config = dict(
    n_layer=22,
    d_model=320,
    head_dim=64,
    vocab_size=32768,
    activation='tanh_gelu',
    norm_place='pre',
    norm_eps=1e-05,
    init='normal',
    init_std_up=0.0268,
    init_std_down=0.00405,
    grad_clip=1.0,
    schedule='wsd',
    seq_len=1024,
    doc_mask=True,
    train_tokens=429900000,
)
Each number is 500 + 40 x the weight over its row's rms, rounded and kept within 0 to 999. Layers, rows and columns count from 0. Numbers have three digits each. The size before them is the row's rms in percent of the matrix's.

# layer 9 MLP down (transposed), 2560x320, rms 0.047, rows 2318-2367, columns 256-319
116:482536494483495500495520411453485510498618496513495494533532456537478520483475451591485514504485473490485536495492533462500452499535499500504502499492485515438463478519501508426509494532588485
098:469522404572480476507457548414528515461427517485511542538477457537462537505488492500533497587477490566557502506529510501480476473494452538524545548504490547509441476498526449474482513527468469
109:487464529483477497470489534533507540518439522580504532526556521502486486524514471488450586517485462558542449478462535544449466528509532506428476550508539512503518505469442570512473531495573533
110:448524560530465461433484430468528571452486449562510509485445485515532417446494510466522548466464462521472512513472617489454490487513527442542617506527480536519456501565490446530498411511509533
087:468455508490482550516538473513504597496480480515463486544525541505508525553483519452573593422481605465521399451547540536481511503541520524432462560536537516489477521484493502460497558435537425
101:498460562494440500611545572559546481572479484468454488542518554484523510442510474488516450467556528492567537507508504494481454493468507565578452576496441454492441447455492517507543498433577467
063:524528489492459486513437506461545518486503511497488512429475512516523544541543518491477492566542453579535489528560533494504492555557488475492517495533488451492527397499461581514525510456453551
099:590504505479500460474525542535479526521503459552574587512568501556575502512584560535493507435473469529510502486475552488505528510454492499486453501462535490500477451367456541601579511572579559
092:481532484462554464519551504556533511527443535499471506491461521462500548439425526551523535489618487521571462550513487532559513528484500530430478531498596529472497498475464478530530513488569508
099:512535448474556557544536517524507447425455500565490507512529592509486501573555556548526429500503495494494453582488493591520483498476462541460516530508529464482556514506472552522524508464529529
090:495541487512480490517448459451509579559436482574525511532525467469448504560546472466403507481626509553493434477516519503495475504543453472471484508521476515450517512502508485516521456455470485
085:420467491541458407521503487573504516471488429522570454555520478505480553482530451489550487486506529535439471496532511454554466475468539529556571530510445551509458521522450534488445424486476512
106:476542518521519457496540477466560502506443538479449443580499526553450505401437460486439578487547522546509473484472521576472520476598469491517423508546482514467477484543449471450466473508462488
098:553464466527442455492467534433547473507474538429411463563497531519459481481480501504520544491520537497515458441488483569504474429575506490497494534529532553487569530493650453601529405452519471
097:512503441488555455523550517425425482523549599459469452539505557517551543418543523430500474545515548362534451504515528550512485495550504531494531506555433493546452470480496447557546502494482534
119:475421405498500479448556554508504487420475576576539452472457517496424562521580519486467447519535444482556516475478500547516542521457538570489508489473543457452527492428497532501552512505510538
094:507502439581492550525470573498485499514536476475524507495516476533578488547532502516550516486525487529485457537538535513445532475528410437488487557570587461554482492493519516546514507460467531
129:512520512399430524469458429430532464498534546476494541515508481512474500459591504515512517477491480538533465521544598540491531482453561495532468490429546547508492513550453566508512455535534564
108:504513511501503517507530488507446535442495476458522538449488464518501471483540507491566590446537519494536513524493488468502553495570450537472529507567534488498436536509500496540509474428467488
106:554490571583536490536592512510425470438529469481436520471440434498498515552482446523471544436502577483481493503458476467494534516509553530439439516489529385543510418536486522484506482454574577
121:474515462478515498461436446571523559567442460588495525483521485529551507493529561504532506491505502502526442417467540539524433490514490505424506512520472488531530496497496511568567485474493505
116:489475450493551457493553484570472500484487512538502518513457476538460523555446461462498519509435436434591488524518478512539486489499515476485541547496552520504480539554498492486556485531547477
130:524531449475493472554480538554540604529450456558482583471503514505528454580510558561487494567509429485557478517450540444581525505510466440493496527523550408499492523486478414468499508461514560
106:544544477542435450472412479481516560535569503504451471583468466482529513540544545437583561511423467488438478489598505561525493504469563520517443452430469568533519528533489449528539541454560439
101:404462494542515475506406508468556506544603484449486504497519499436511547479496488483519497511552648505452570520416560522548466499430492484493463537478545576536456511456516509454393438445481432
092:435573568481464512570466511494542548519449495538438531527479509529483467487542506523462532501498592472490488495473473492497458503556446543525551519467500464517526516498504496540511526571480476
036:453542518463533578506499510535467477505507514521490538532514547492525496423492459491495509531565478535467583499440474521492500512444490513486449495493513550493512456405494549450519539496468486
071:489519448440431477443521549566470525559471463509527468504527467531456610487462492525525559520487549462458453517476477482459514479498512507462506490507490493464565473520465505510483456392473442
121:497481522521499504525444483530501504528551502479439493492520486509483520537472479523423484390432458522589469484501545507499420495550571425425478590473471514499565443489477523512454544450539543
104:517492537468517484414469420441531450481537524456550542513462491515539512514533576549530517513512480468501513525441567499545523476436569478501490539462502499583546476548413499484532474405480506
098:424481534531506496561509517549498475504441441495563499520512464531516482532464454475471439537522432432457569524502502429492507448473510507523462530501527484471522506501521558463539531437445484
097:519481551434523493460430483491534551540514462461526490491509417512542484441515552459440517487546524476475540441571528512457586489548449519543452483454526476512545529521500475445503514484509519
092:530481506537466466538521516502534581515490481458448582501489560570451536483481576507507468532507496497425472531549562472467510519468502501524566531524463431538598565484524537529507472458467556
083:514578443496493504531499508533512510543550423583497505542387535501542524536515485497517519529524557498512459468574497498487514524495504453483466488576497471503540575548577461508512412474525513
092:526515540544505534499489460500456455575552477469561561474452542475526530507491516600546528512508416441477556489478563489523512471489463513489488477500537568512520513541495507398476511529464459
092:486406502506524538489493481511526513394390578496479504541523493485536484503447525545493522477460484549652529509460520536593494505472564554498467566469499529426420422528523503426523502492548525
107:510468466462516459500527440544615490481439495475518476483496440502425497471572455432423490442494516484452489478491466532518570505480471493502482475485486472538405547549483476519538441533555469
100:462531450437408423494586525578539499488477514571512495541510573500528555533554428461494532539524568569542453534553480538523459529551523534534538505564487498482568529486427530534580530427544524
092:521524485460552526436496445484471455510502457578485466480459446518533546499522532551528571477461483603496520514521524508545451503544470505474529446535578549537503536530492479588513541470478557
113:560488481514449571436595585441495518480473448503558455428563503506478517522504565501541527536402462418502468466499507503567375505517461501487444504519535559474528504539487450523472490489543490
082:497476490521539428477515477517548531499496530432459539497502517537539503515516554505549556526495498503588467498585520526540529528460513555510470533487450447548523535463505493543430492487579473
104:493502509456521491507473530487472502509539439544487453575528444464473544521511544494488545540487495555551482489557512457447489465514423546434470490526498483541529467451556465452517488531561461
113:484516536471539470487501587582497512504485444536504465488533538486546489502461523540454536590512520525486464515532522491435477506516486472484473509491587521495476459499504477536463476441490515
098:508504464444548489498492415486444487513509456502527524450523535580492502531521453493505557491496532490490535439596486449441565499507488451547487498470481482493430539424475494498510459526494502
102:534496491564562508527435508536468438497518434406532464448507467539534443539476474537508524534543485501490514463472494534462528494482449505472564515459413522526522522545498502456534522526453534
080:468539472501482523496500473515494512472489485487480442500422475484519438522527433487441486511533544444536502536513480430492522487527503481539534477508495507528491554513645471477475409540555461
102:481537504476555499498446542521572513518491518477521430516494538489460566482482470410453463494450482520540466445446474519493498479511512481498490491490447462483471472516555526529509544453526482
097:448545501499508570504450458483486519507466490470510514451424457522484456517476428424438466562459571499468549423436530468558443478499449566524527531533431514523497492490489418542562504581431477
107:472464444492488511455452502497490495463495505560553527509539504532511493543486555468503500472488475534434487539482550514528550470557501492543439593461467581572537531528407573496418455474544513
116:406571563427490529515504515530448509477482543508567490543508533519502507479540446435404489513437531544476521545463501520514476489540540520424508528483477509442573478432456521448527487490483486
# layer 9 MLP up, 2560x320, rms 0.0601, rows 2319-2368, columns 256-319
092:528512531506464500559490536489491497482440569457543532507561536469522458562488445591524525519504521527521554469493437529492493537451499555464422537493507520497531513453479531509530507444534471
100:512521470528547393498564539446511567433445476488461479478533545501492445534527473519453455527481539572554482516448522451537466501526434554529541535508480526467467509505487485494504562467550443
094:477531487539477490493471568459489507496475488506506450516508512492497538563514483514493492483524494614502496489525517465515466486545476533544475593553562560503534526413508468540470507457500503
107:527523535471511516497519502460497464558536486421529475519474476435432507512526449490551479506535537520463525551511556479550458483560508486506484592503567553524534480464514552525482495417511530
108:456514532514493510496532382499498483439493492583502519507467480450464621468506508461494562505513507496496513531487498442458498479518569491496589511527527527569531592519494459532497472476512479
084:500530498495545495488540492494535536499529512491507493517426485459456554504500540502485534457554515515502480528537586508515452499568531492460480562553554523464513579431473496557485568452528504
092:539501520556516507501504491485446537456463517539566543518498509469497566545519611510472493521532505552468450517527619553512484477507527524496421549533529588487454482468500447542535540510537497
084:514523511460455414499493577455507513485462463535479475581452440534448557544544523499465527502541530627487490532492518466434481485521456575445531560521530508460533561416477482556513514478494502
099:542517532468476479515494521464515520490445495556497487520521535488479488553515534562447517491497570525540440524483504503453484504540570486459506566489521548440480551386488489534535580445506480
083:524521570451489488609506498422586487491419582462494574545515489425510551599572479563468534457584525581545484518492509571503427511538496517474509554546467505488448510467463505562473609483474481
079:501517514533454457528523534463544455536493509537468530550473502501466529576508514501489533549508488504462464525490584478483438514481482576429460620485555511520522534466474470535421532480598503
114:516486491445514490531475478506527511472482530525465577480454559538469572506447457506476620481527489482501483551414537530499458469570490450505485580544475475519574623492482506519572522509493543
101:577447448501530487508487544486568552516519599493428476534546453538473461512460519488497533476474524553573417493532479531612516449500556552438495506489509539517522553466540512554554491504447447
100:540448514436456409469525542488454489537546554524490523514446597481474547412523498447480564453538479493489453420490505514414506499470444477494502525514524488493485437513480454547555465481477549
104:494542503498472481482526510474519524525466467525434497498458484487474570498546514528440563496540531578543511553568515492409476501536524537509520564452508490436554558393459546509542509457537540
109:507437533562454511465502456500557525489520535529467452532446511539557581526531506515476517481513495499590497487455504539444457513515477601462449451446507464495448459504513553510507527520519460
095:524477532516539486496542533472516519484491443488476496512504557482531532541532536455510526468520567579455531506477595500489434527572532506596516552516514549547518509476471461494537540510519500
117:505461535521494502501525473489486450449486476500535491584482454482519559540512544484529551478536529519485548523437491500559398482469496554443491566468457505590557475522488519518421490517560509
116:541515496517479481503516483451479465456441512458489488494489493435527502469533488441483517505648524447410461525520482428536479554509507487532432513583600580551444490535452500480560525393545429
097:536547517469416401498524551465623575453513538554513551511544467481485549544471508460529581457535463507512445560490488549481427542530469544475500565516526556515466480392484485536508539516557498
127:491545450492529492617513534505500561523514461492479560474494549525457505517470386462405479527486498533479440485511485424470498501597537456527501519530483543470483535487495471577473506489558566
102:518500490484472418463505499493513493516501485575533503565457411406523548498528515513424587530544494562469504490472559529498431486525507524488454539560517560502482509431470497549476516489598479
104:543503468453553487485488479482428447496542438467567525530433429520451531494415541571474496538520502512471408552476615513513467516545417441460462529486496455528498491526470546475442541509525488
115:501506578513555506509450501447525473475477507446484518454548514462443488503596494584549570433513527504498545460493584617530483527565503463534509529518484446595518462519478489471491504480520541
110:559538447516500463530508576515564556469575565455481494474515534558437516499467445482565483464473482549485537449495490586511454499521431549523478493516479493486586472451513535600530471507492541
051:492521456601445435520545530524515503544559524558434530488502463490484423517536544495458529509529488474543487525577533538508512395547475493506522510460469476458506526585575446502475415424541468
086:542520558464531481528529546453500517485496498524526490559463532518478505477554474482487595525496490541482463563517494516484426510585460535447457551538512519502494582437515475533425542428495501
096:520488517491459493544542526472510554501480537471527520538482512474500567528510494453497566515553514582507481532507555476520443521499485534450441584534506569494512536466475490517470514476516486
087:574476533496491493506520518448526524522456486510483515549486539479437464503516557436489561449473554569510497501439584576548444494533475531441471584468515597482495496463490483488460529496500465
098:504515595469519492502465511483526511551485464485457545551535474518445551535535526474474621524567560509536447496452546511504469509565547540514420554512487547517520502525484474522483504458500551
110:554538448457533475573482509540522480512539569570524485467458491509464521529484447485551555520565433434576447565524496489515487519485484471408443505545436505393513575428489503529532539488469443
112:516566425465552454428540502437494567518454566565482558556451458534487489438451548584455508501490500549502489496447473479499468437538448503414544569544470502504502517504527451560494494506521530
082:560570536489497477571514527449473518430513504484487518519517510449493571530561534508469510520519550515479455522513585553490478509575429552543470575546481537481487515466521496504472551496522441
095:497471467535446476439547491416510514441525475489458520480440516505501509507486542505497471450536487507515495541489461549431472465509550509530469498477526474476563512515506569551470508434512557
098:507486534476571469569444588492545459437514537456422520468523494518504442473499439459518479511464503517530513463570493539519503520535518508551459546451541504522463500460449533511536556508504495
111:505542403498512472466466529488511503506421507512543548524483516562474510505471509466493531535470509526532433491550547468472508454598477454510585570515509527493502518443542488533514479478539527
097:507540517513509454481524525485487539506515509560507529552456429440458541537527490533378560480540486595493470489485548476480497499514520473460478552520476548422479520459502494537478513517501517
100:602491412499489425529490482503476471548538468481535482515546483536538451569526488510613493575539438463474452557512500457521507481484497469419534503402511528457547570476493528590512484486492435
108:517592541512554526595442534478481539505536479517465587542465458560522509542473480538475501549532454533481449474473500444510472516526575441471466538548501523479518538526461473614512502521531543
106:477491509523484446524453486512457483453485468462463443470545497501512517467562460517489534525449510466537439447499510478545482514525556498489542506523537471487473454544486446550486528469468487
094:521466545457560522501461504471474426540418479499543511484425480418463477559550485376498558493523544493479532464483589442447445461528482476467464566497483471499497548484486488462487529469505539
110:564490444548426476475542603418458513492494579561506525451597547435521422488508532501554488475424508483479524464504458468488441517504460538535448478431546522546478491514477443550469522444427490
090:492529488499522461516517558456506494523480499527413552412498523501388503531550469469471496504537509541476472502527542491487456504563485499519510572531558496475502535464492514573505564453480547
114:503605445509473426504545494477494489492507539459462518503525424562436461563486480527482462513536492504479480512522464499519494502482478551462465492523512574449507532451472513533531545448544468
082:516540530494505426574522516434504501439520497434528547515420468481497523502564503487453511539483486511478451501524521467476448538548478526492494595529499533514486535463510534502485546517505491
101:473463481454512552506454523546491449505483557577428487478512450495425509506479541459506521506582431490549418545410512554518499478609479478454395534476533494478540560452512515555547482474466526
110:558448507606521465447463497499527483546532496478406481463519566494425526514575450526517540522476510511470511465503507505430428512503439543515430501479461522593526457518470520536446519474490536
095:536507480491479453491537486482527518513476491484482505577473510438476480577505516510524572489514536522477492604458508512538459500490488577403465538473583553497498539503474466541447510479574523
103:501489505481439506554491515439476550480532507586520475463514501493529515513595577545486553523535514511517513489470534513533433539447497527416520511516514483481512501444480475561505521509478533
111:525452535498516444541479609507540488461501564475454509483543502475499500453503497471513549459564516503506455490499453567518474517545525516516611526493492534486596479442498503567487565449489477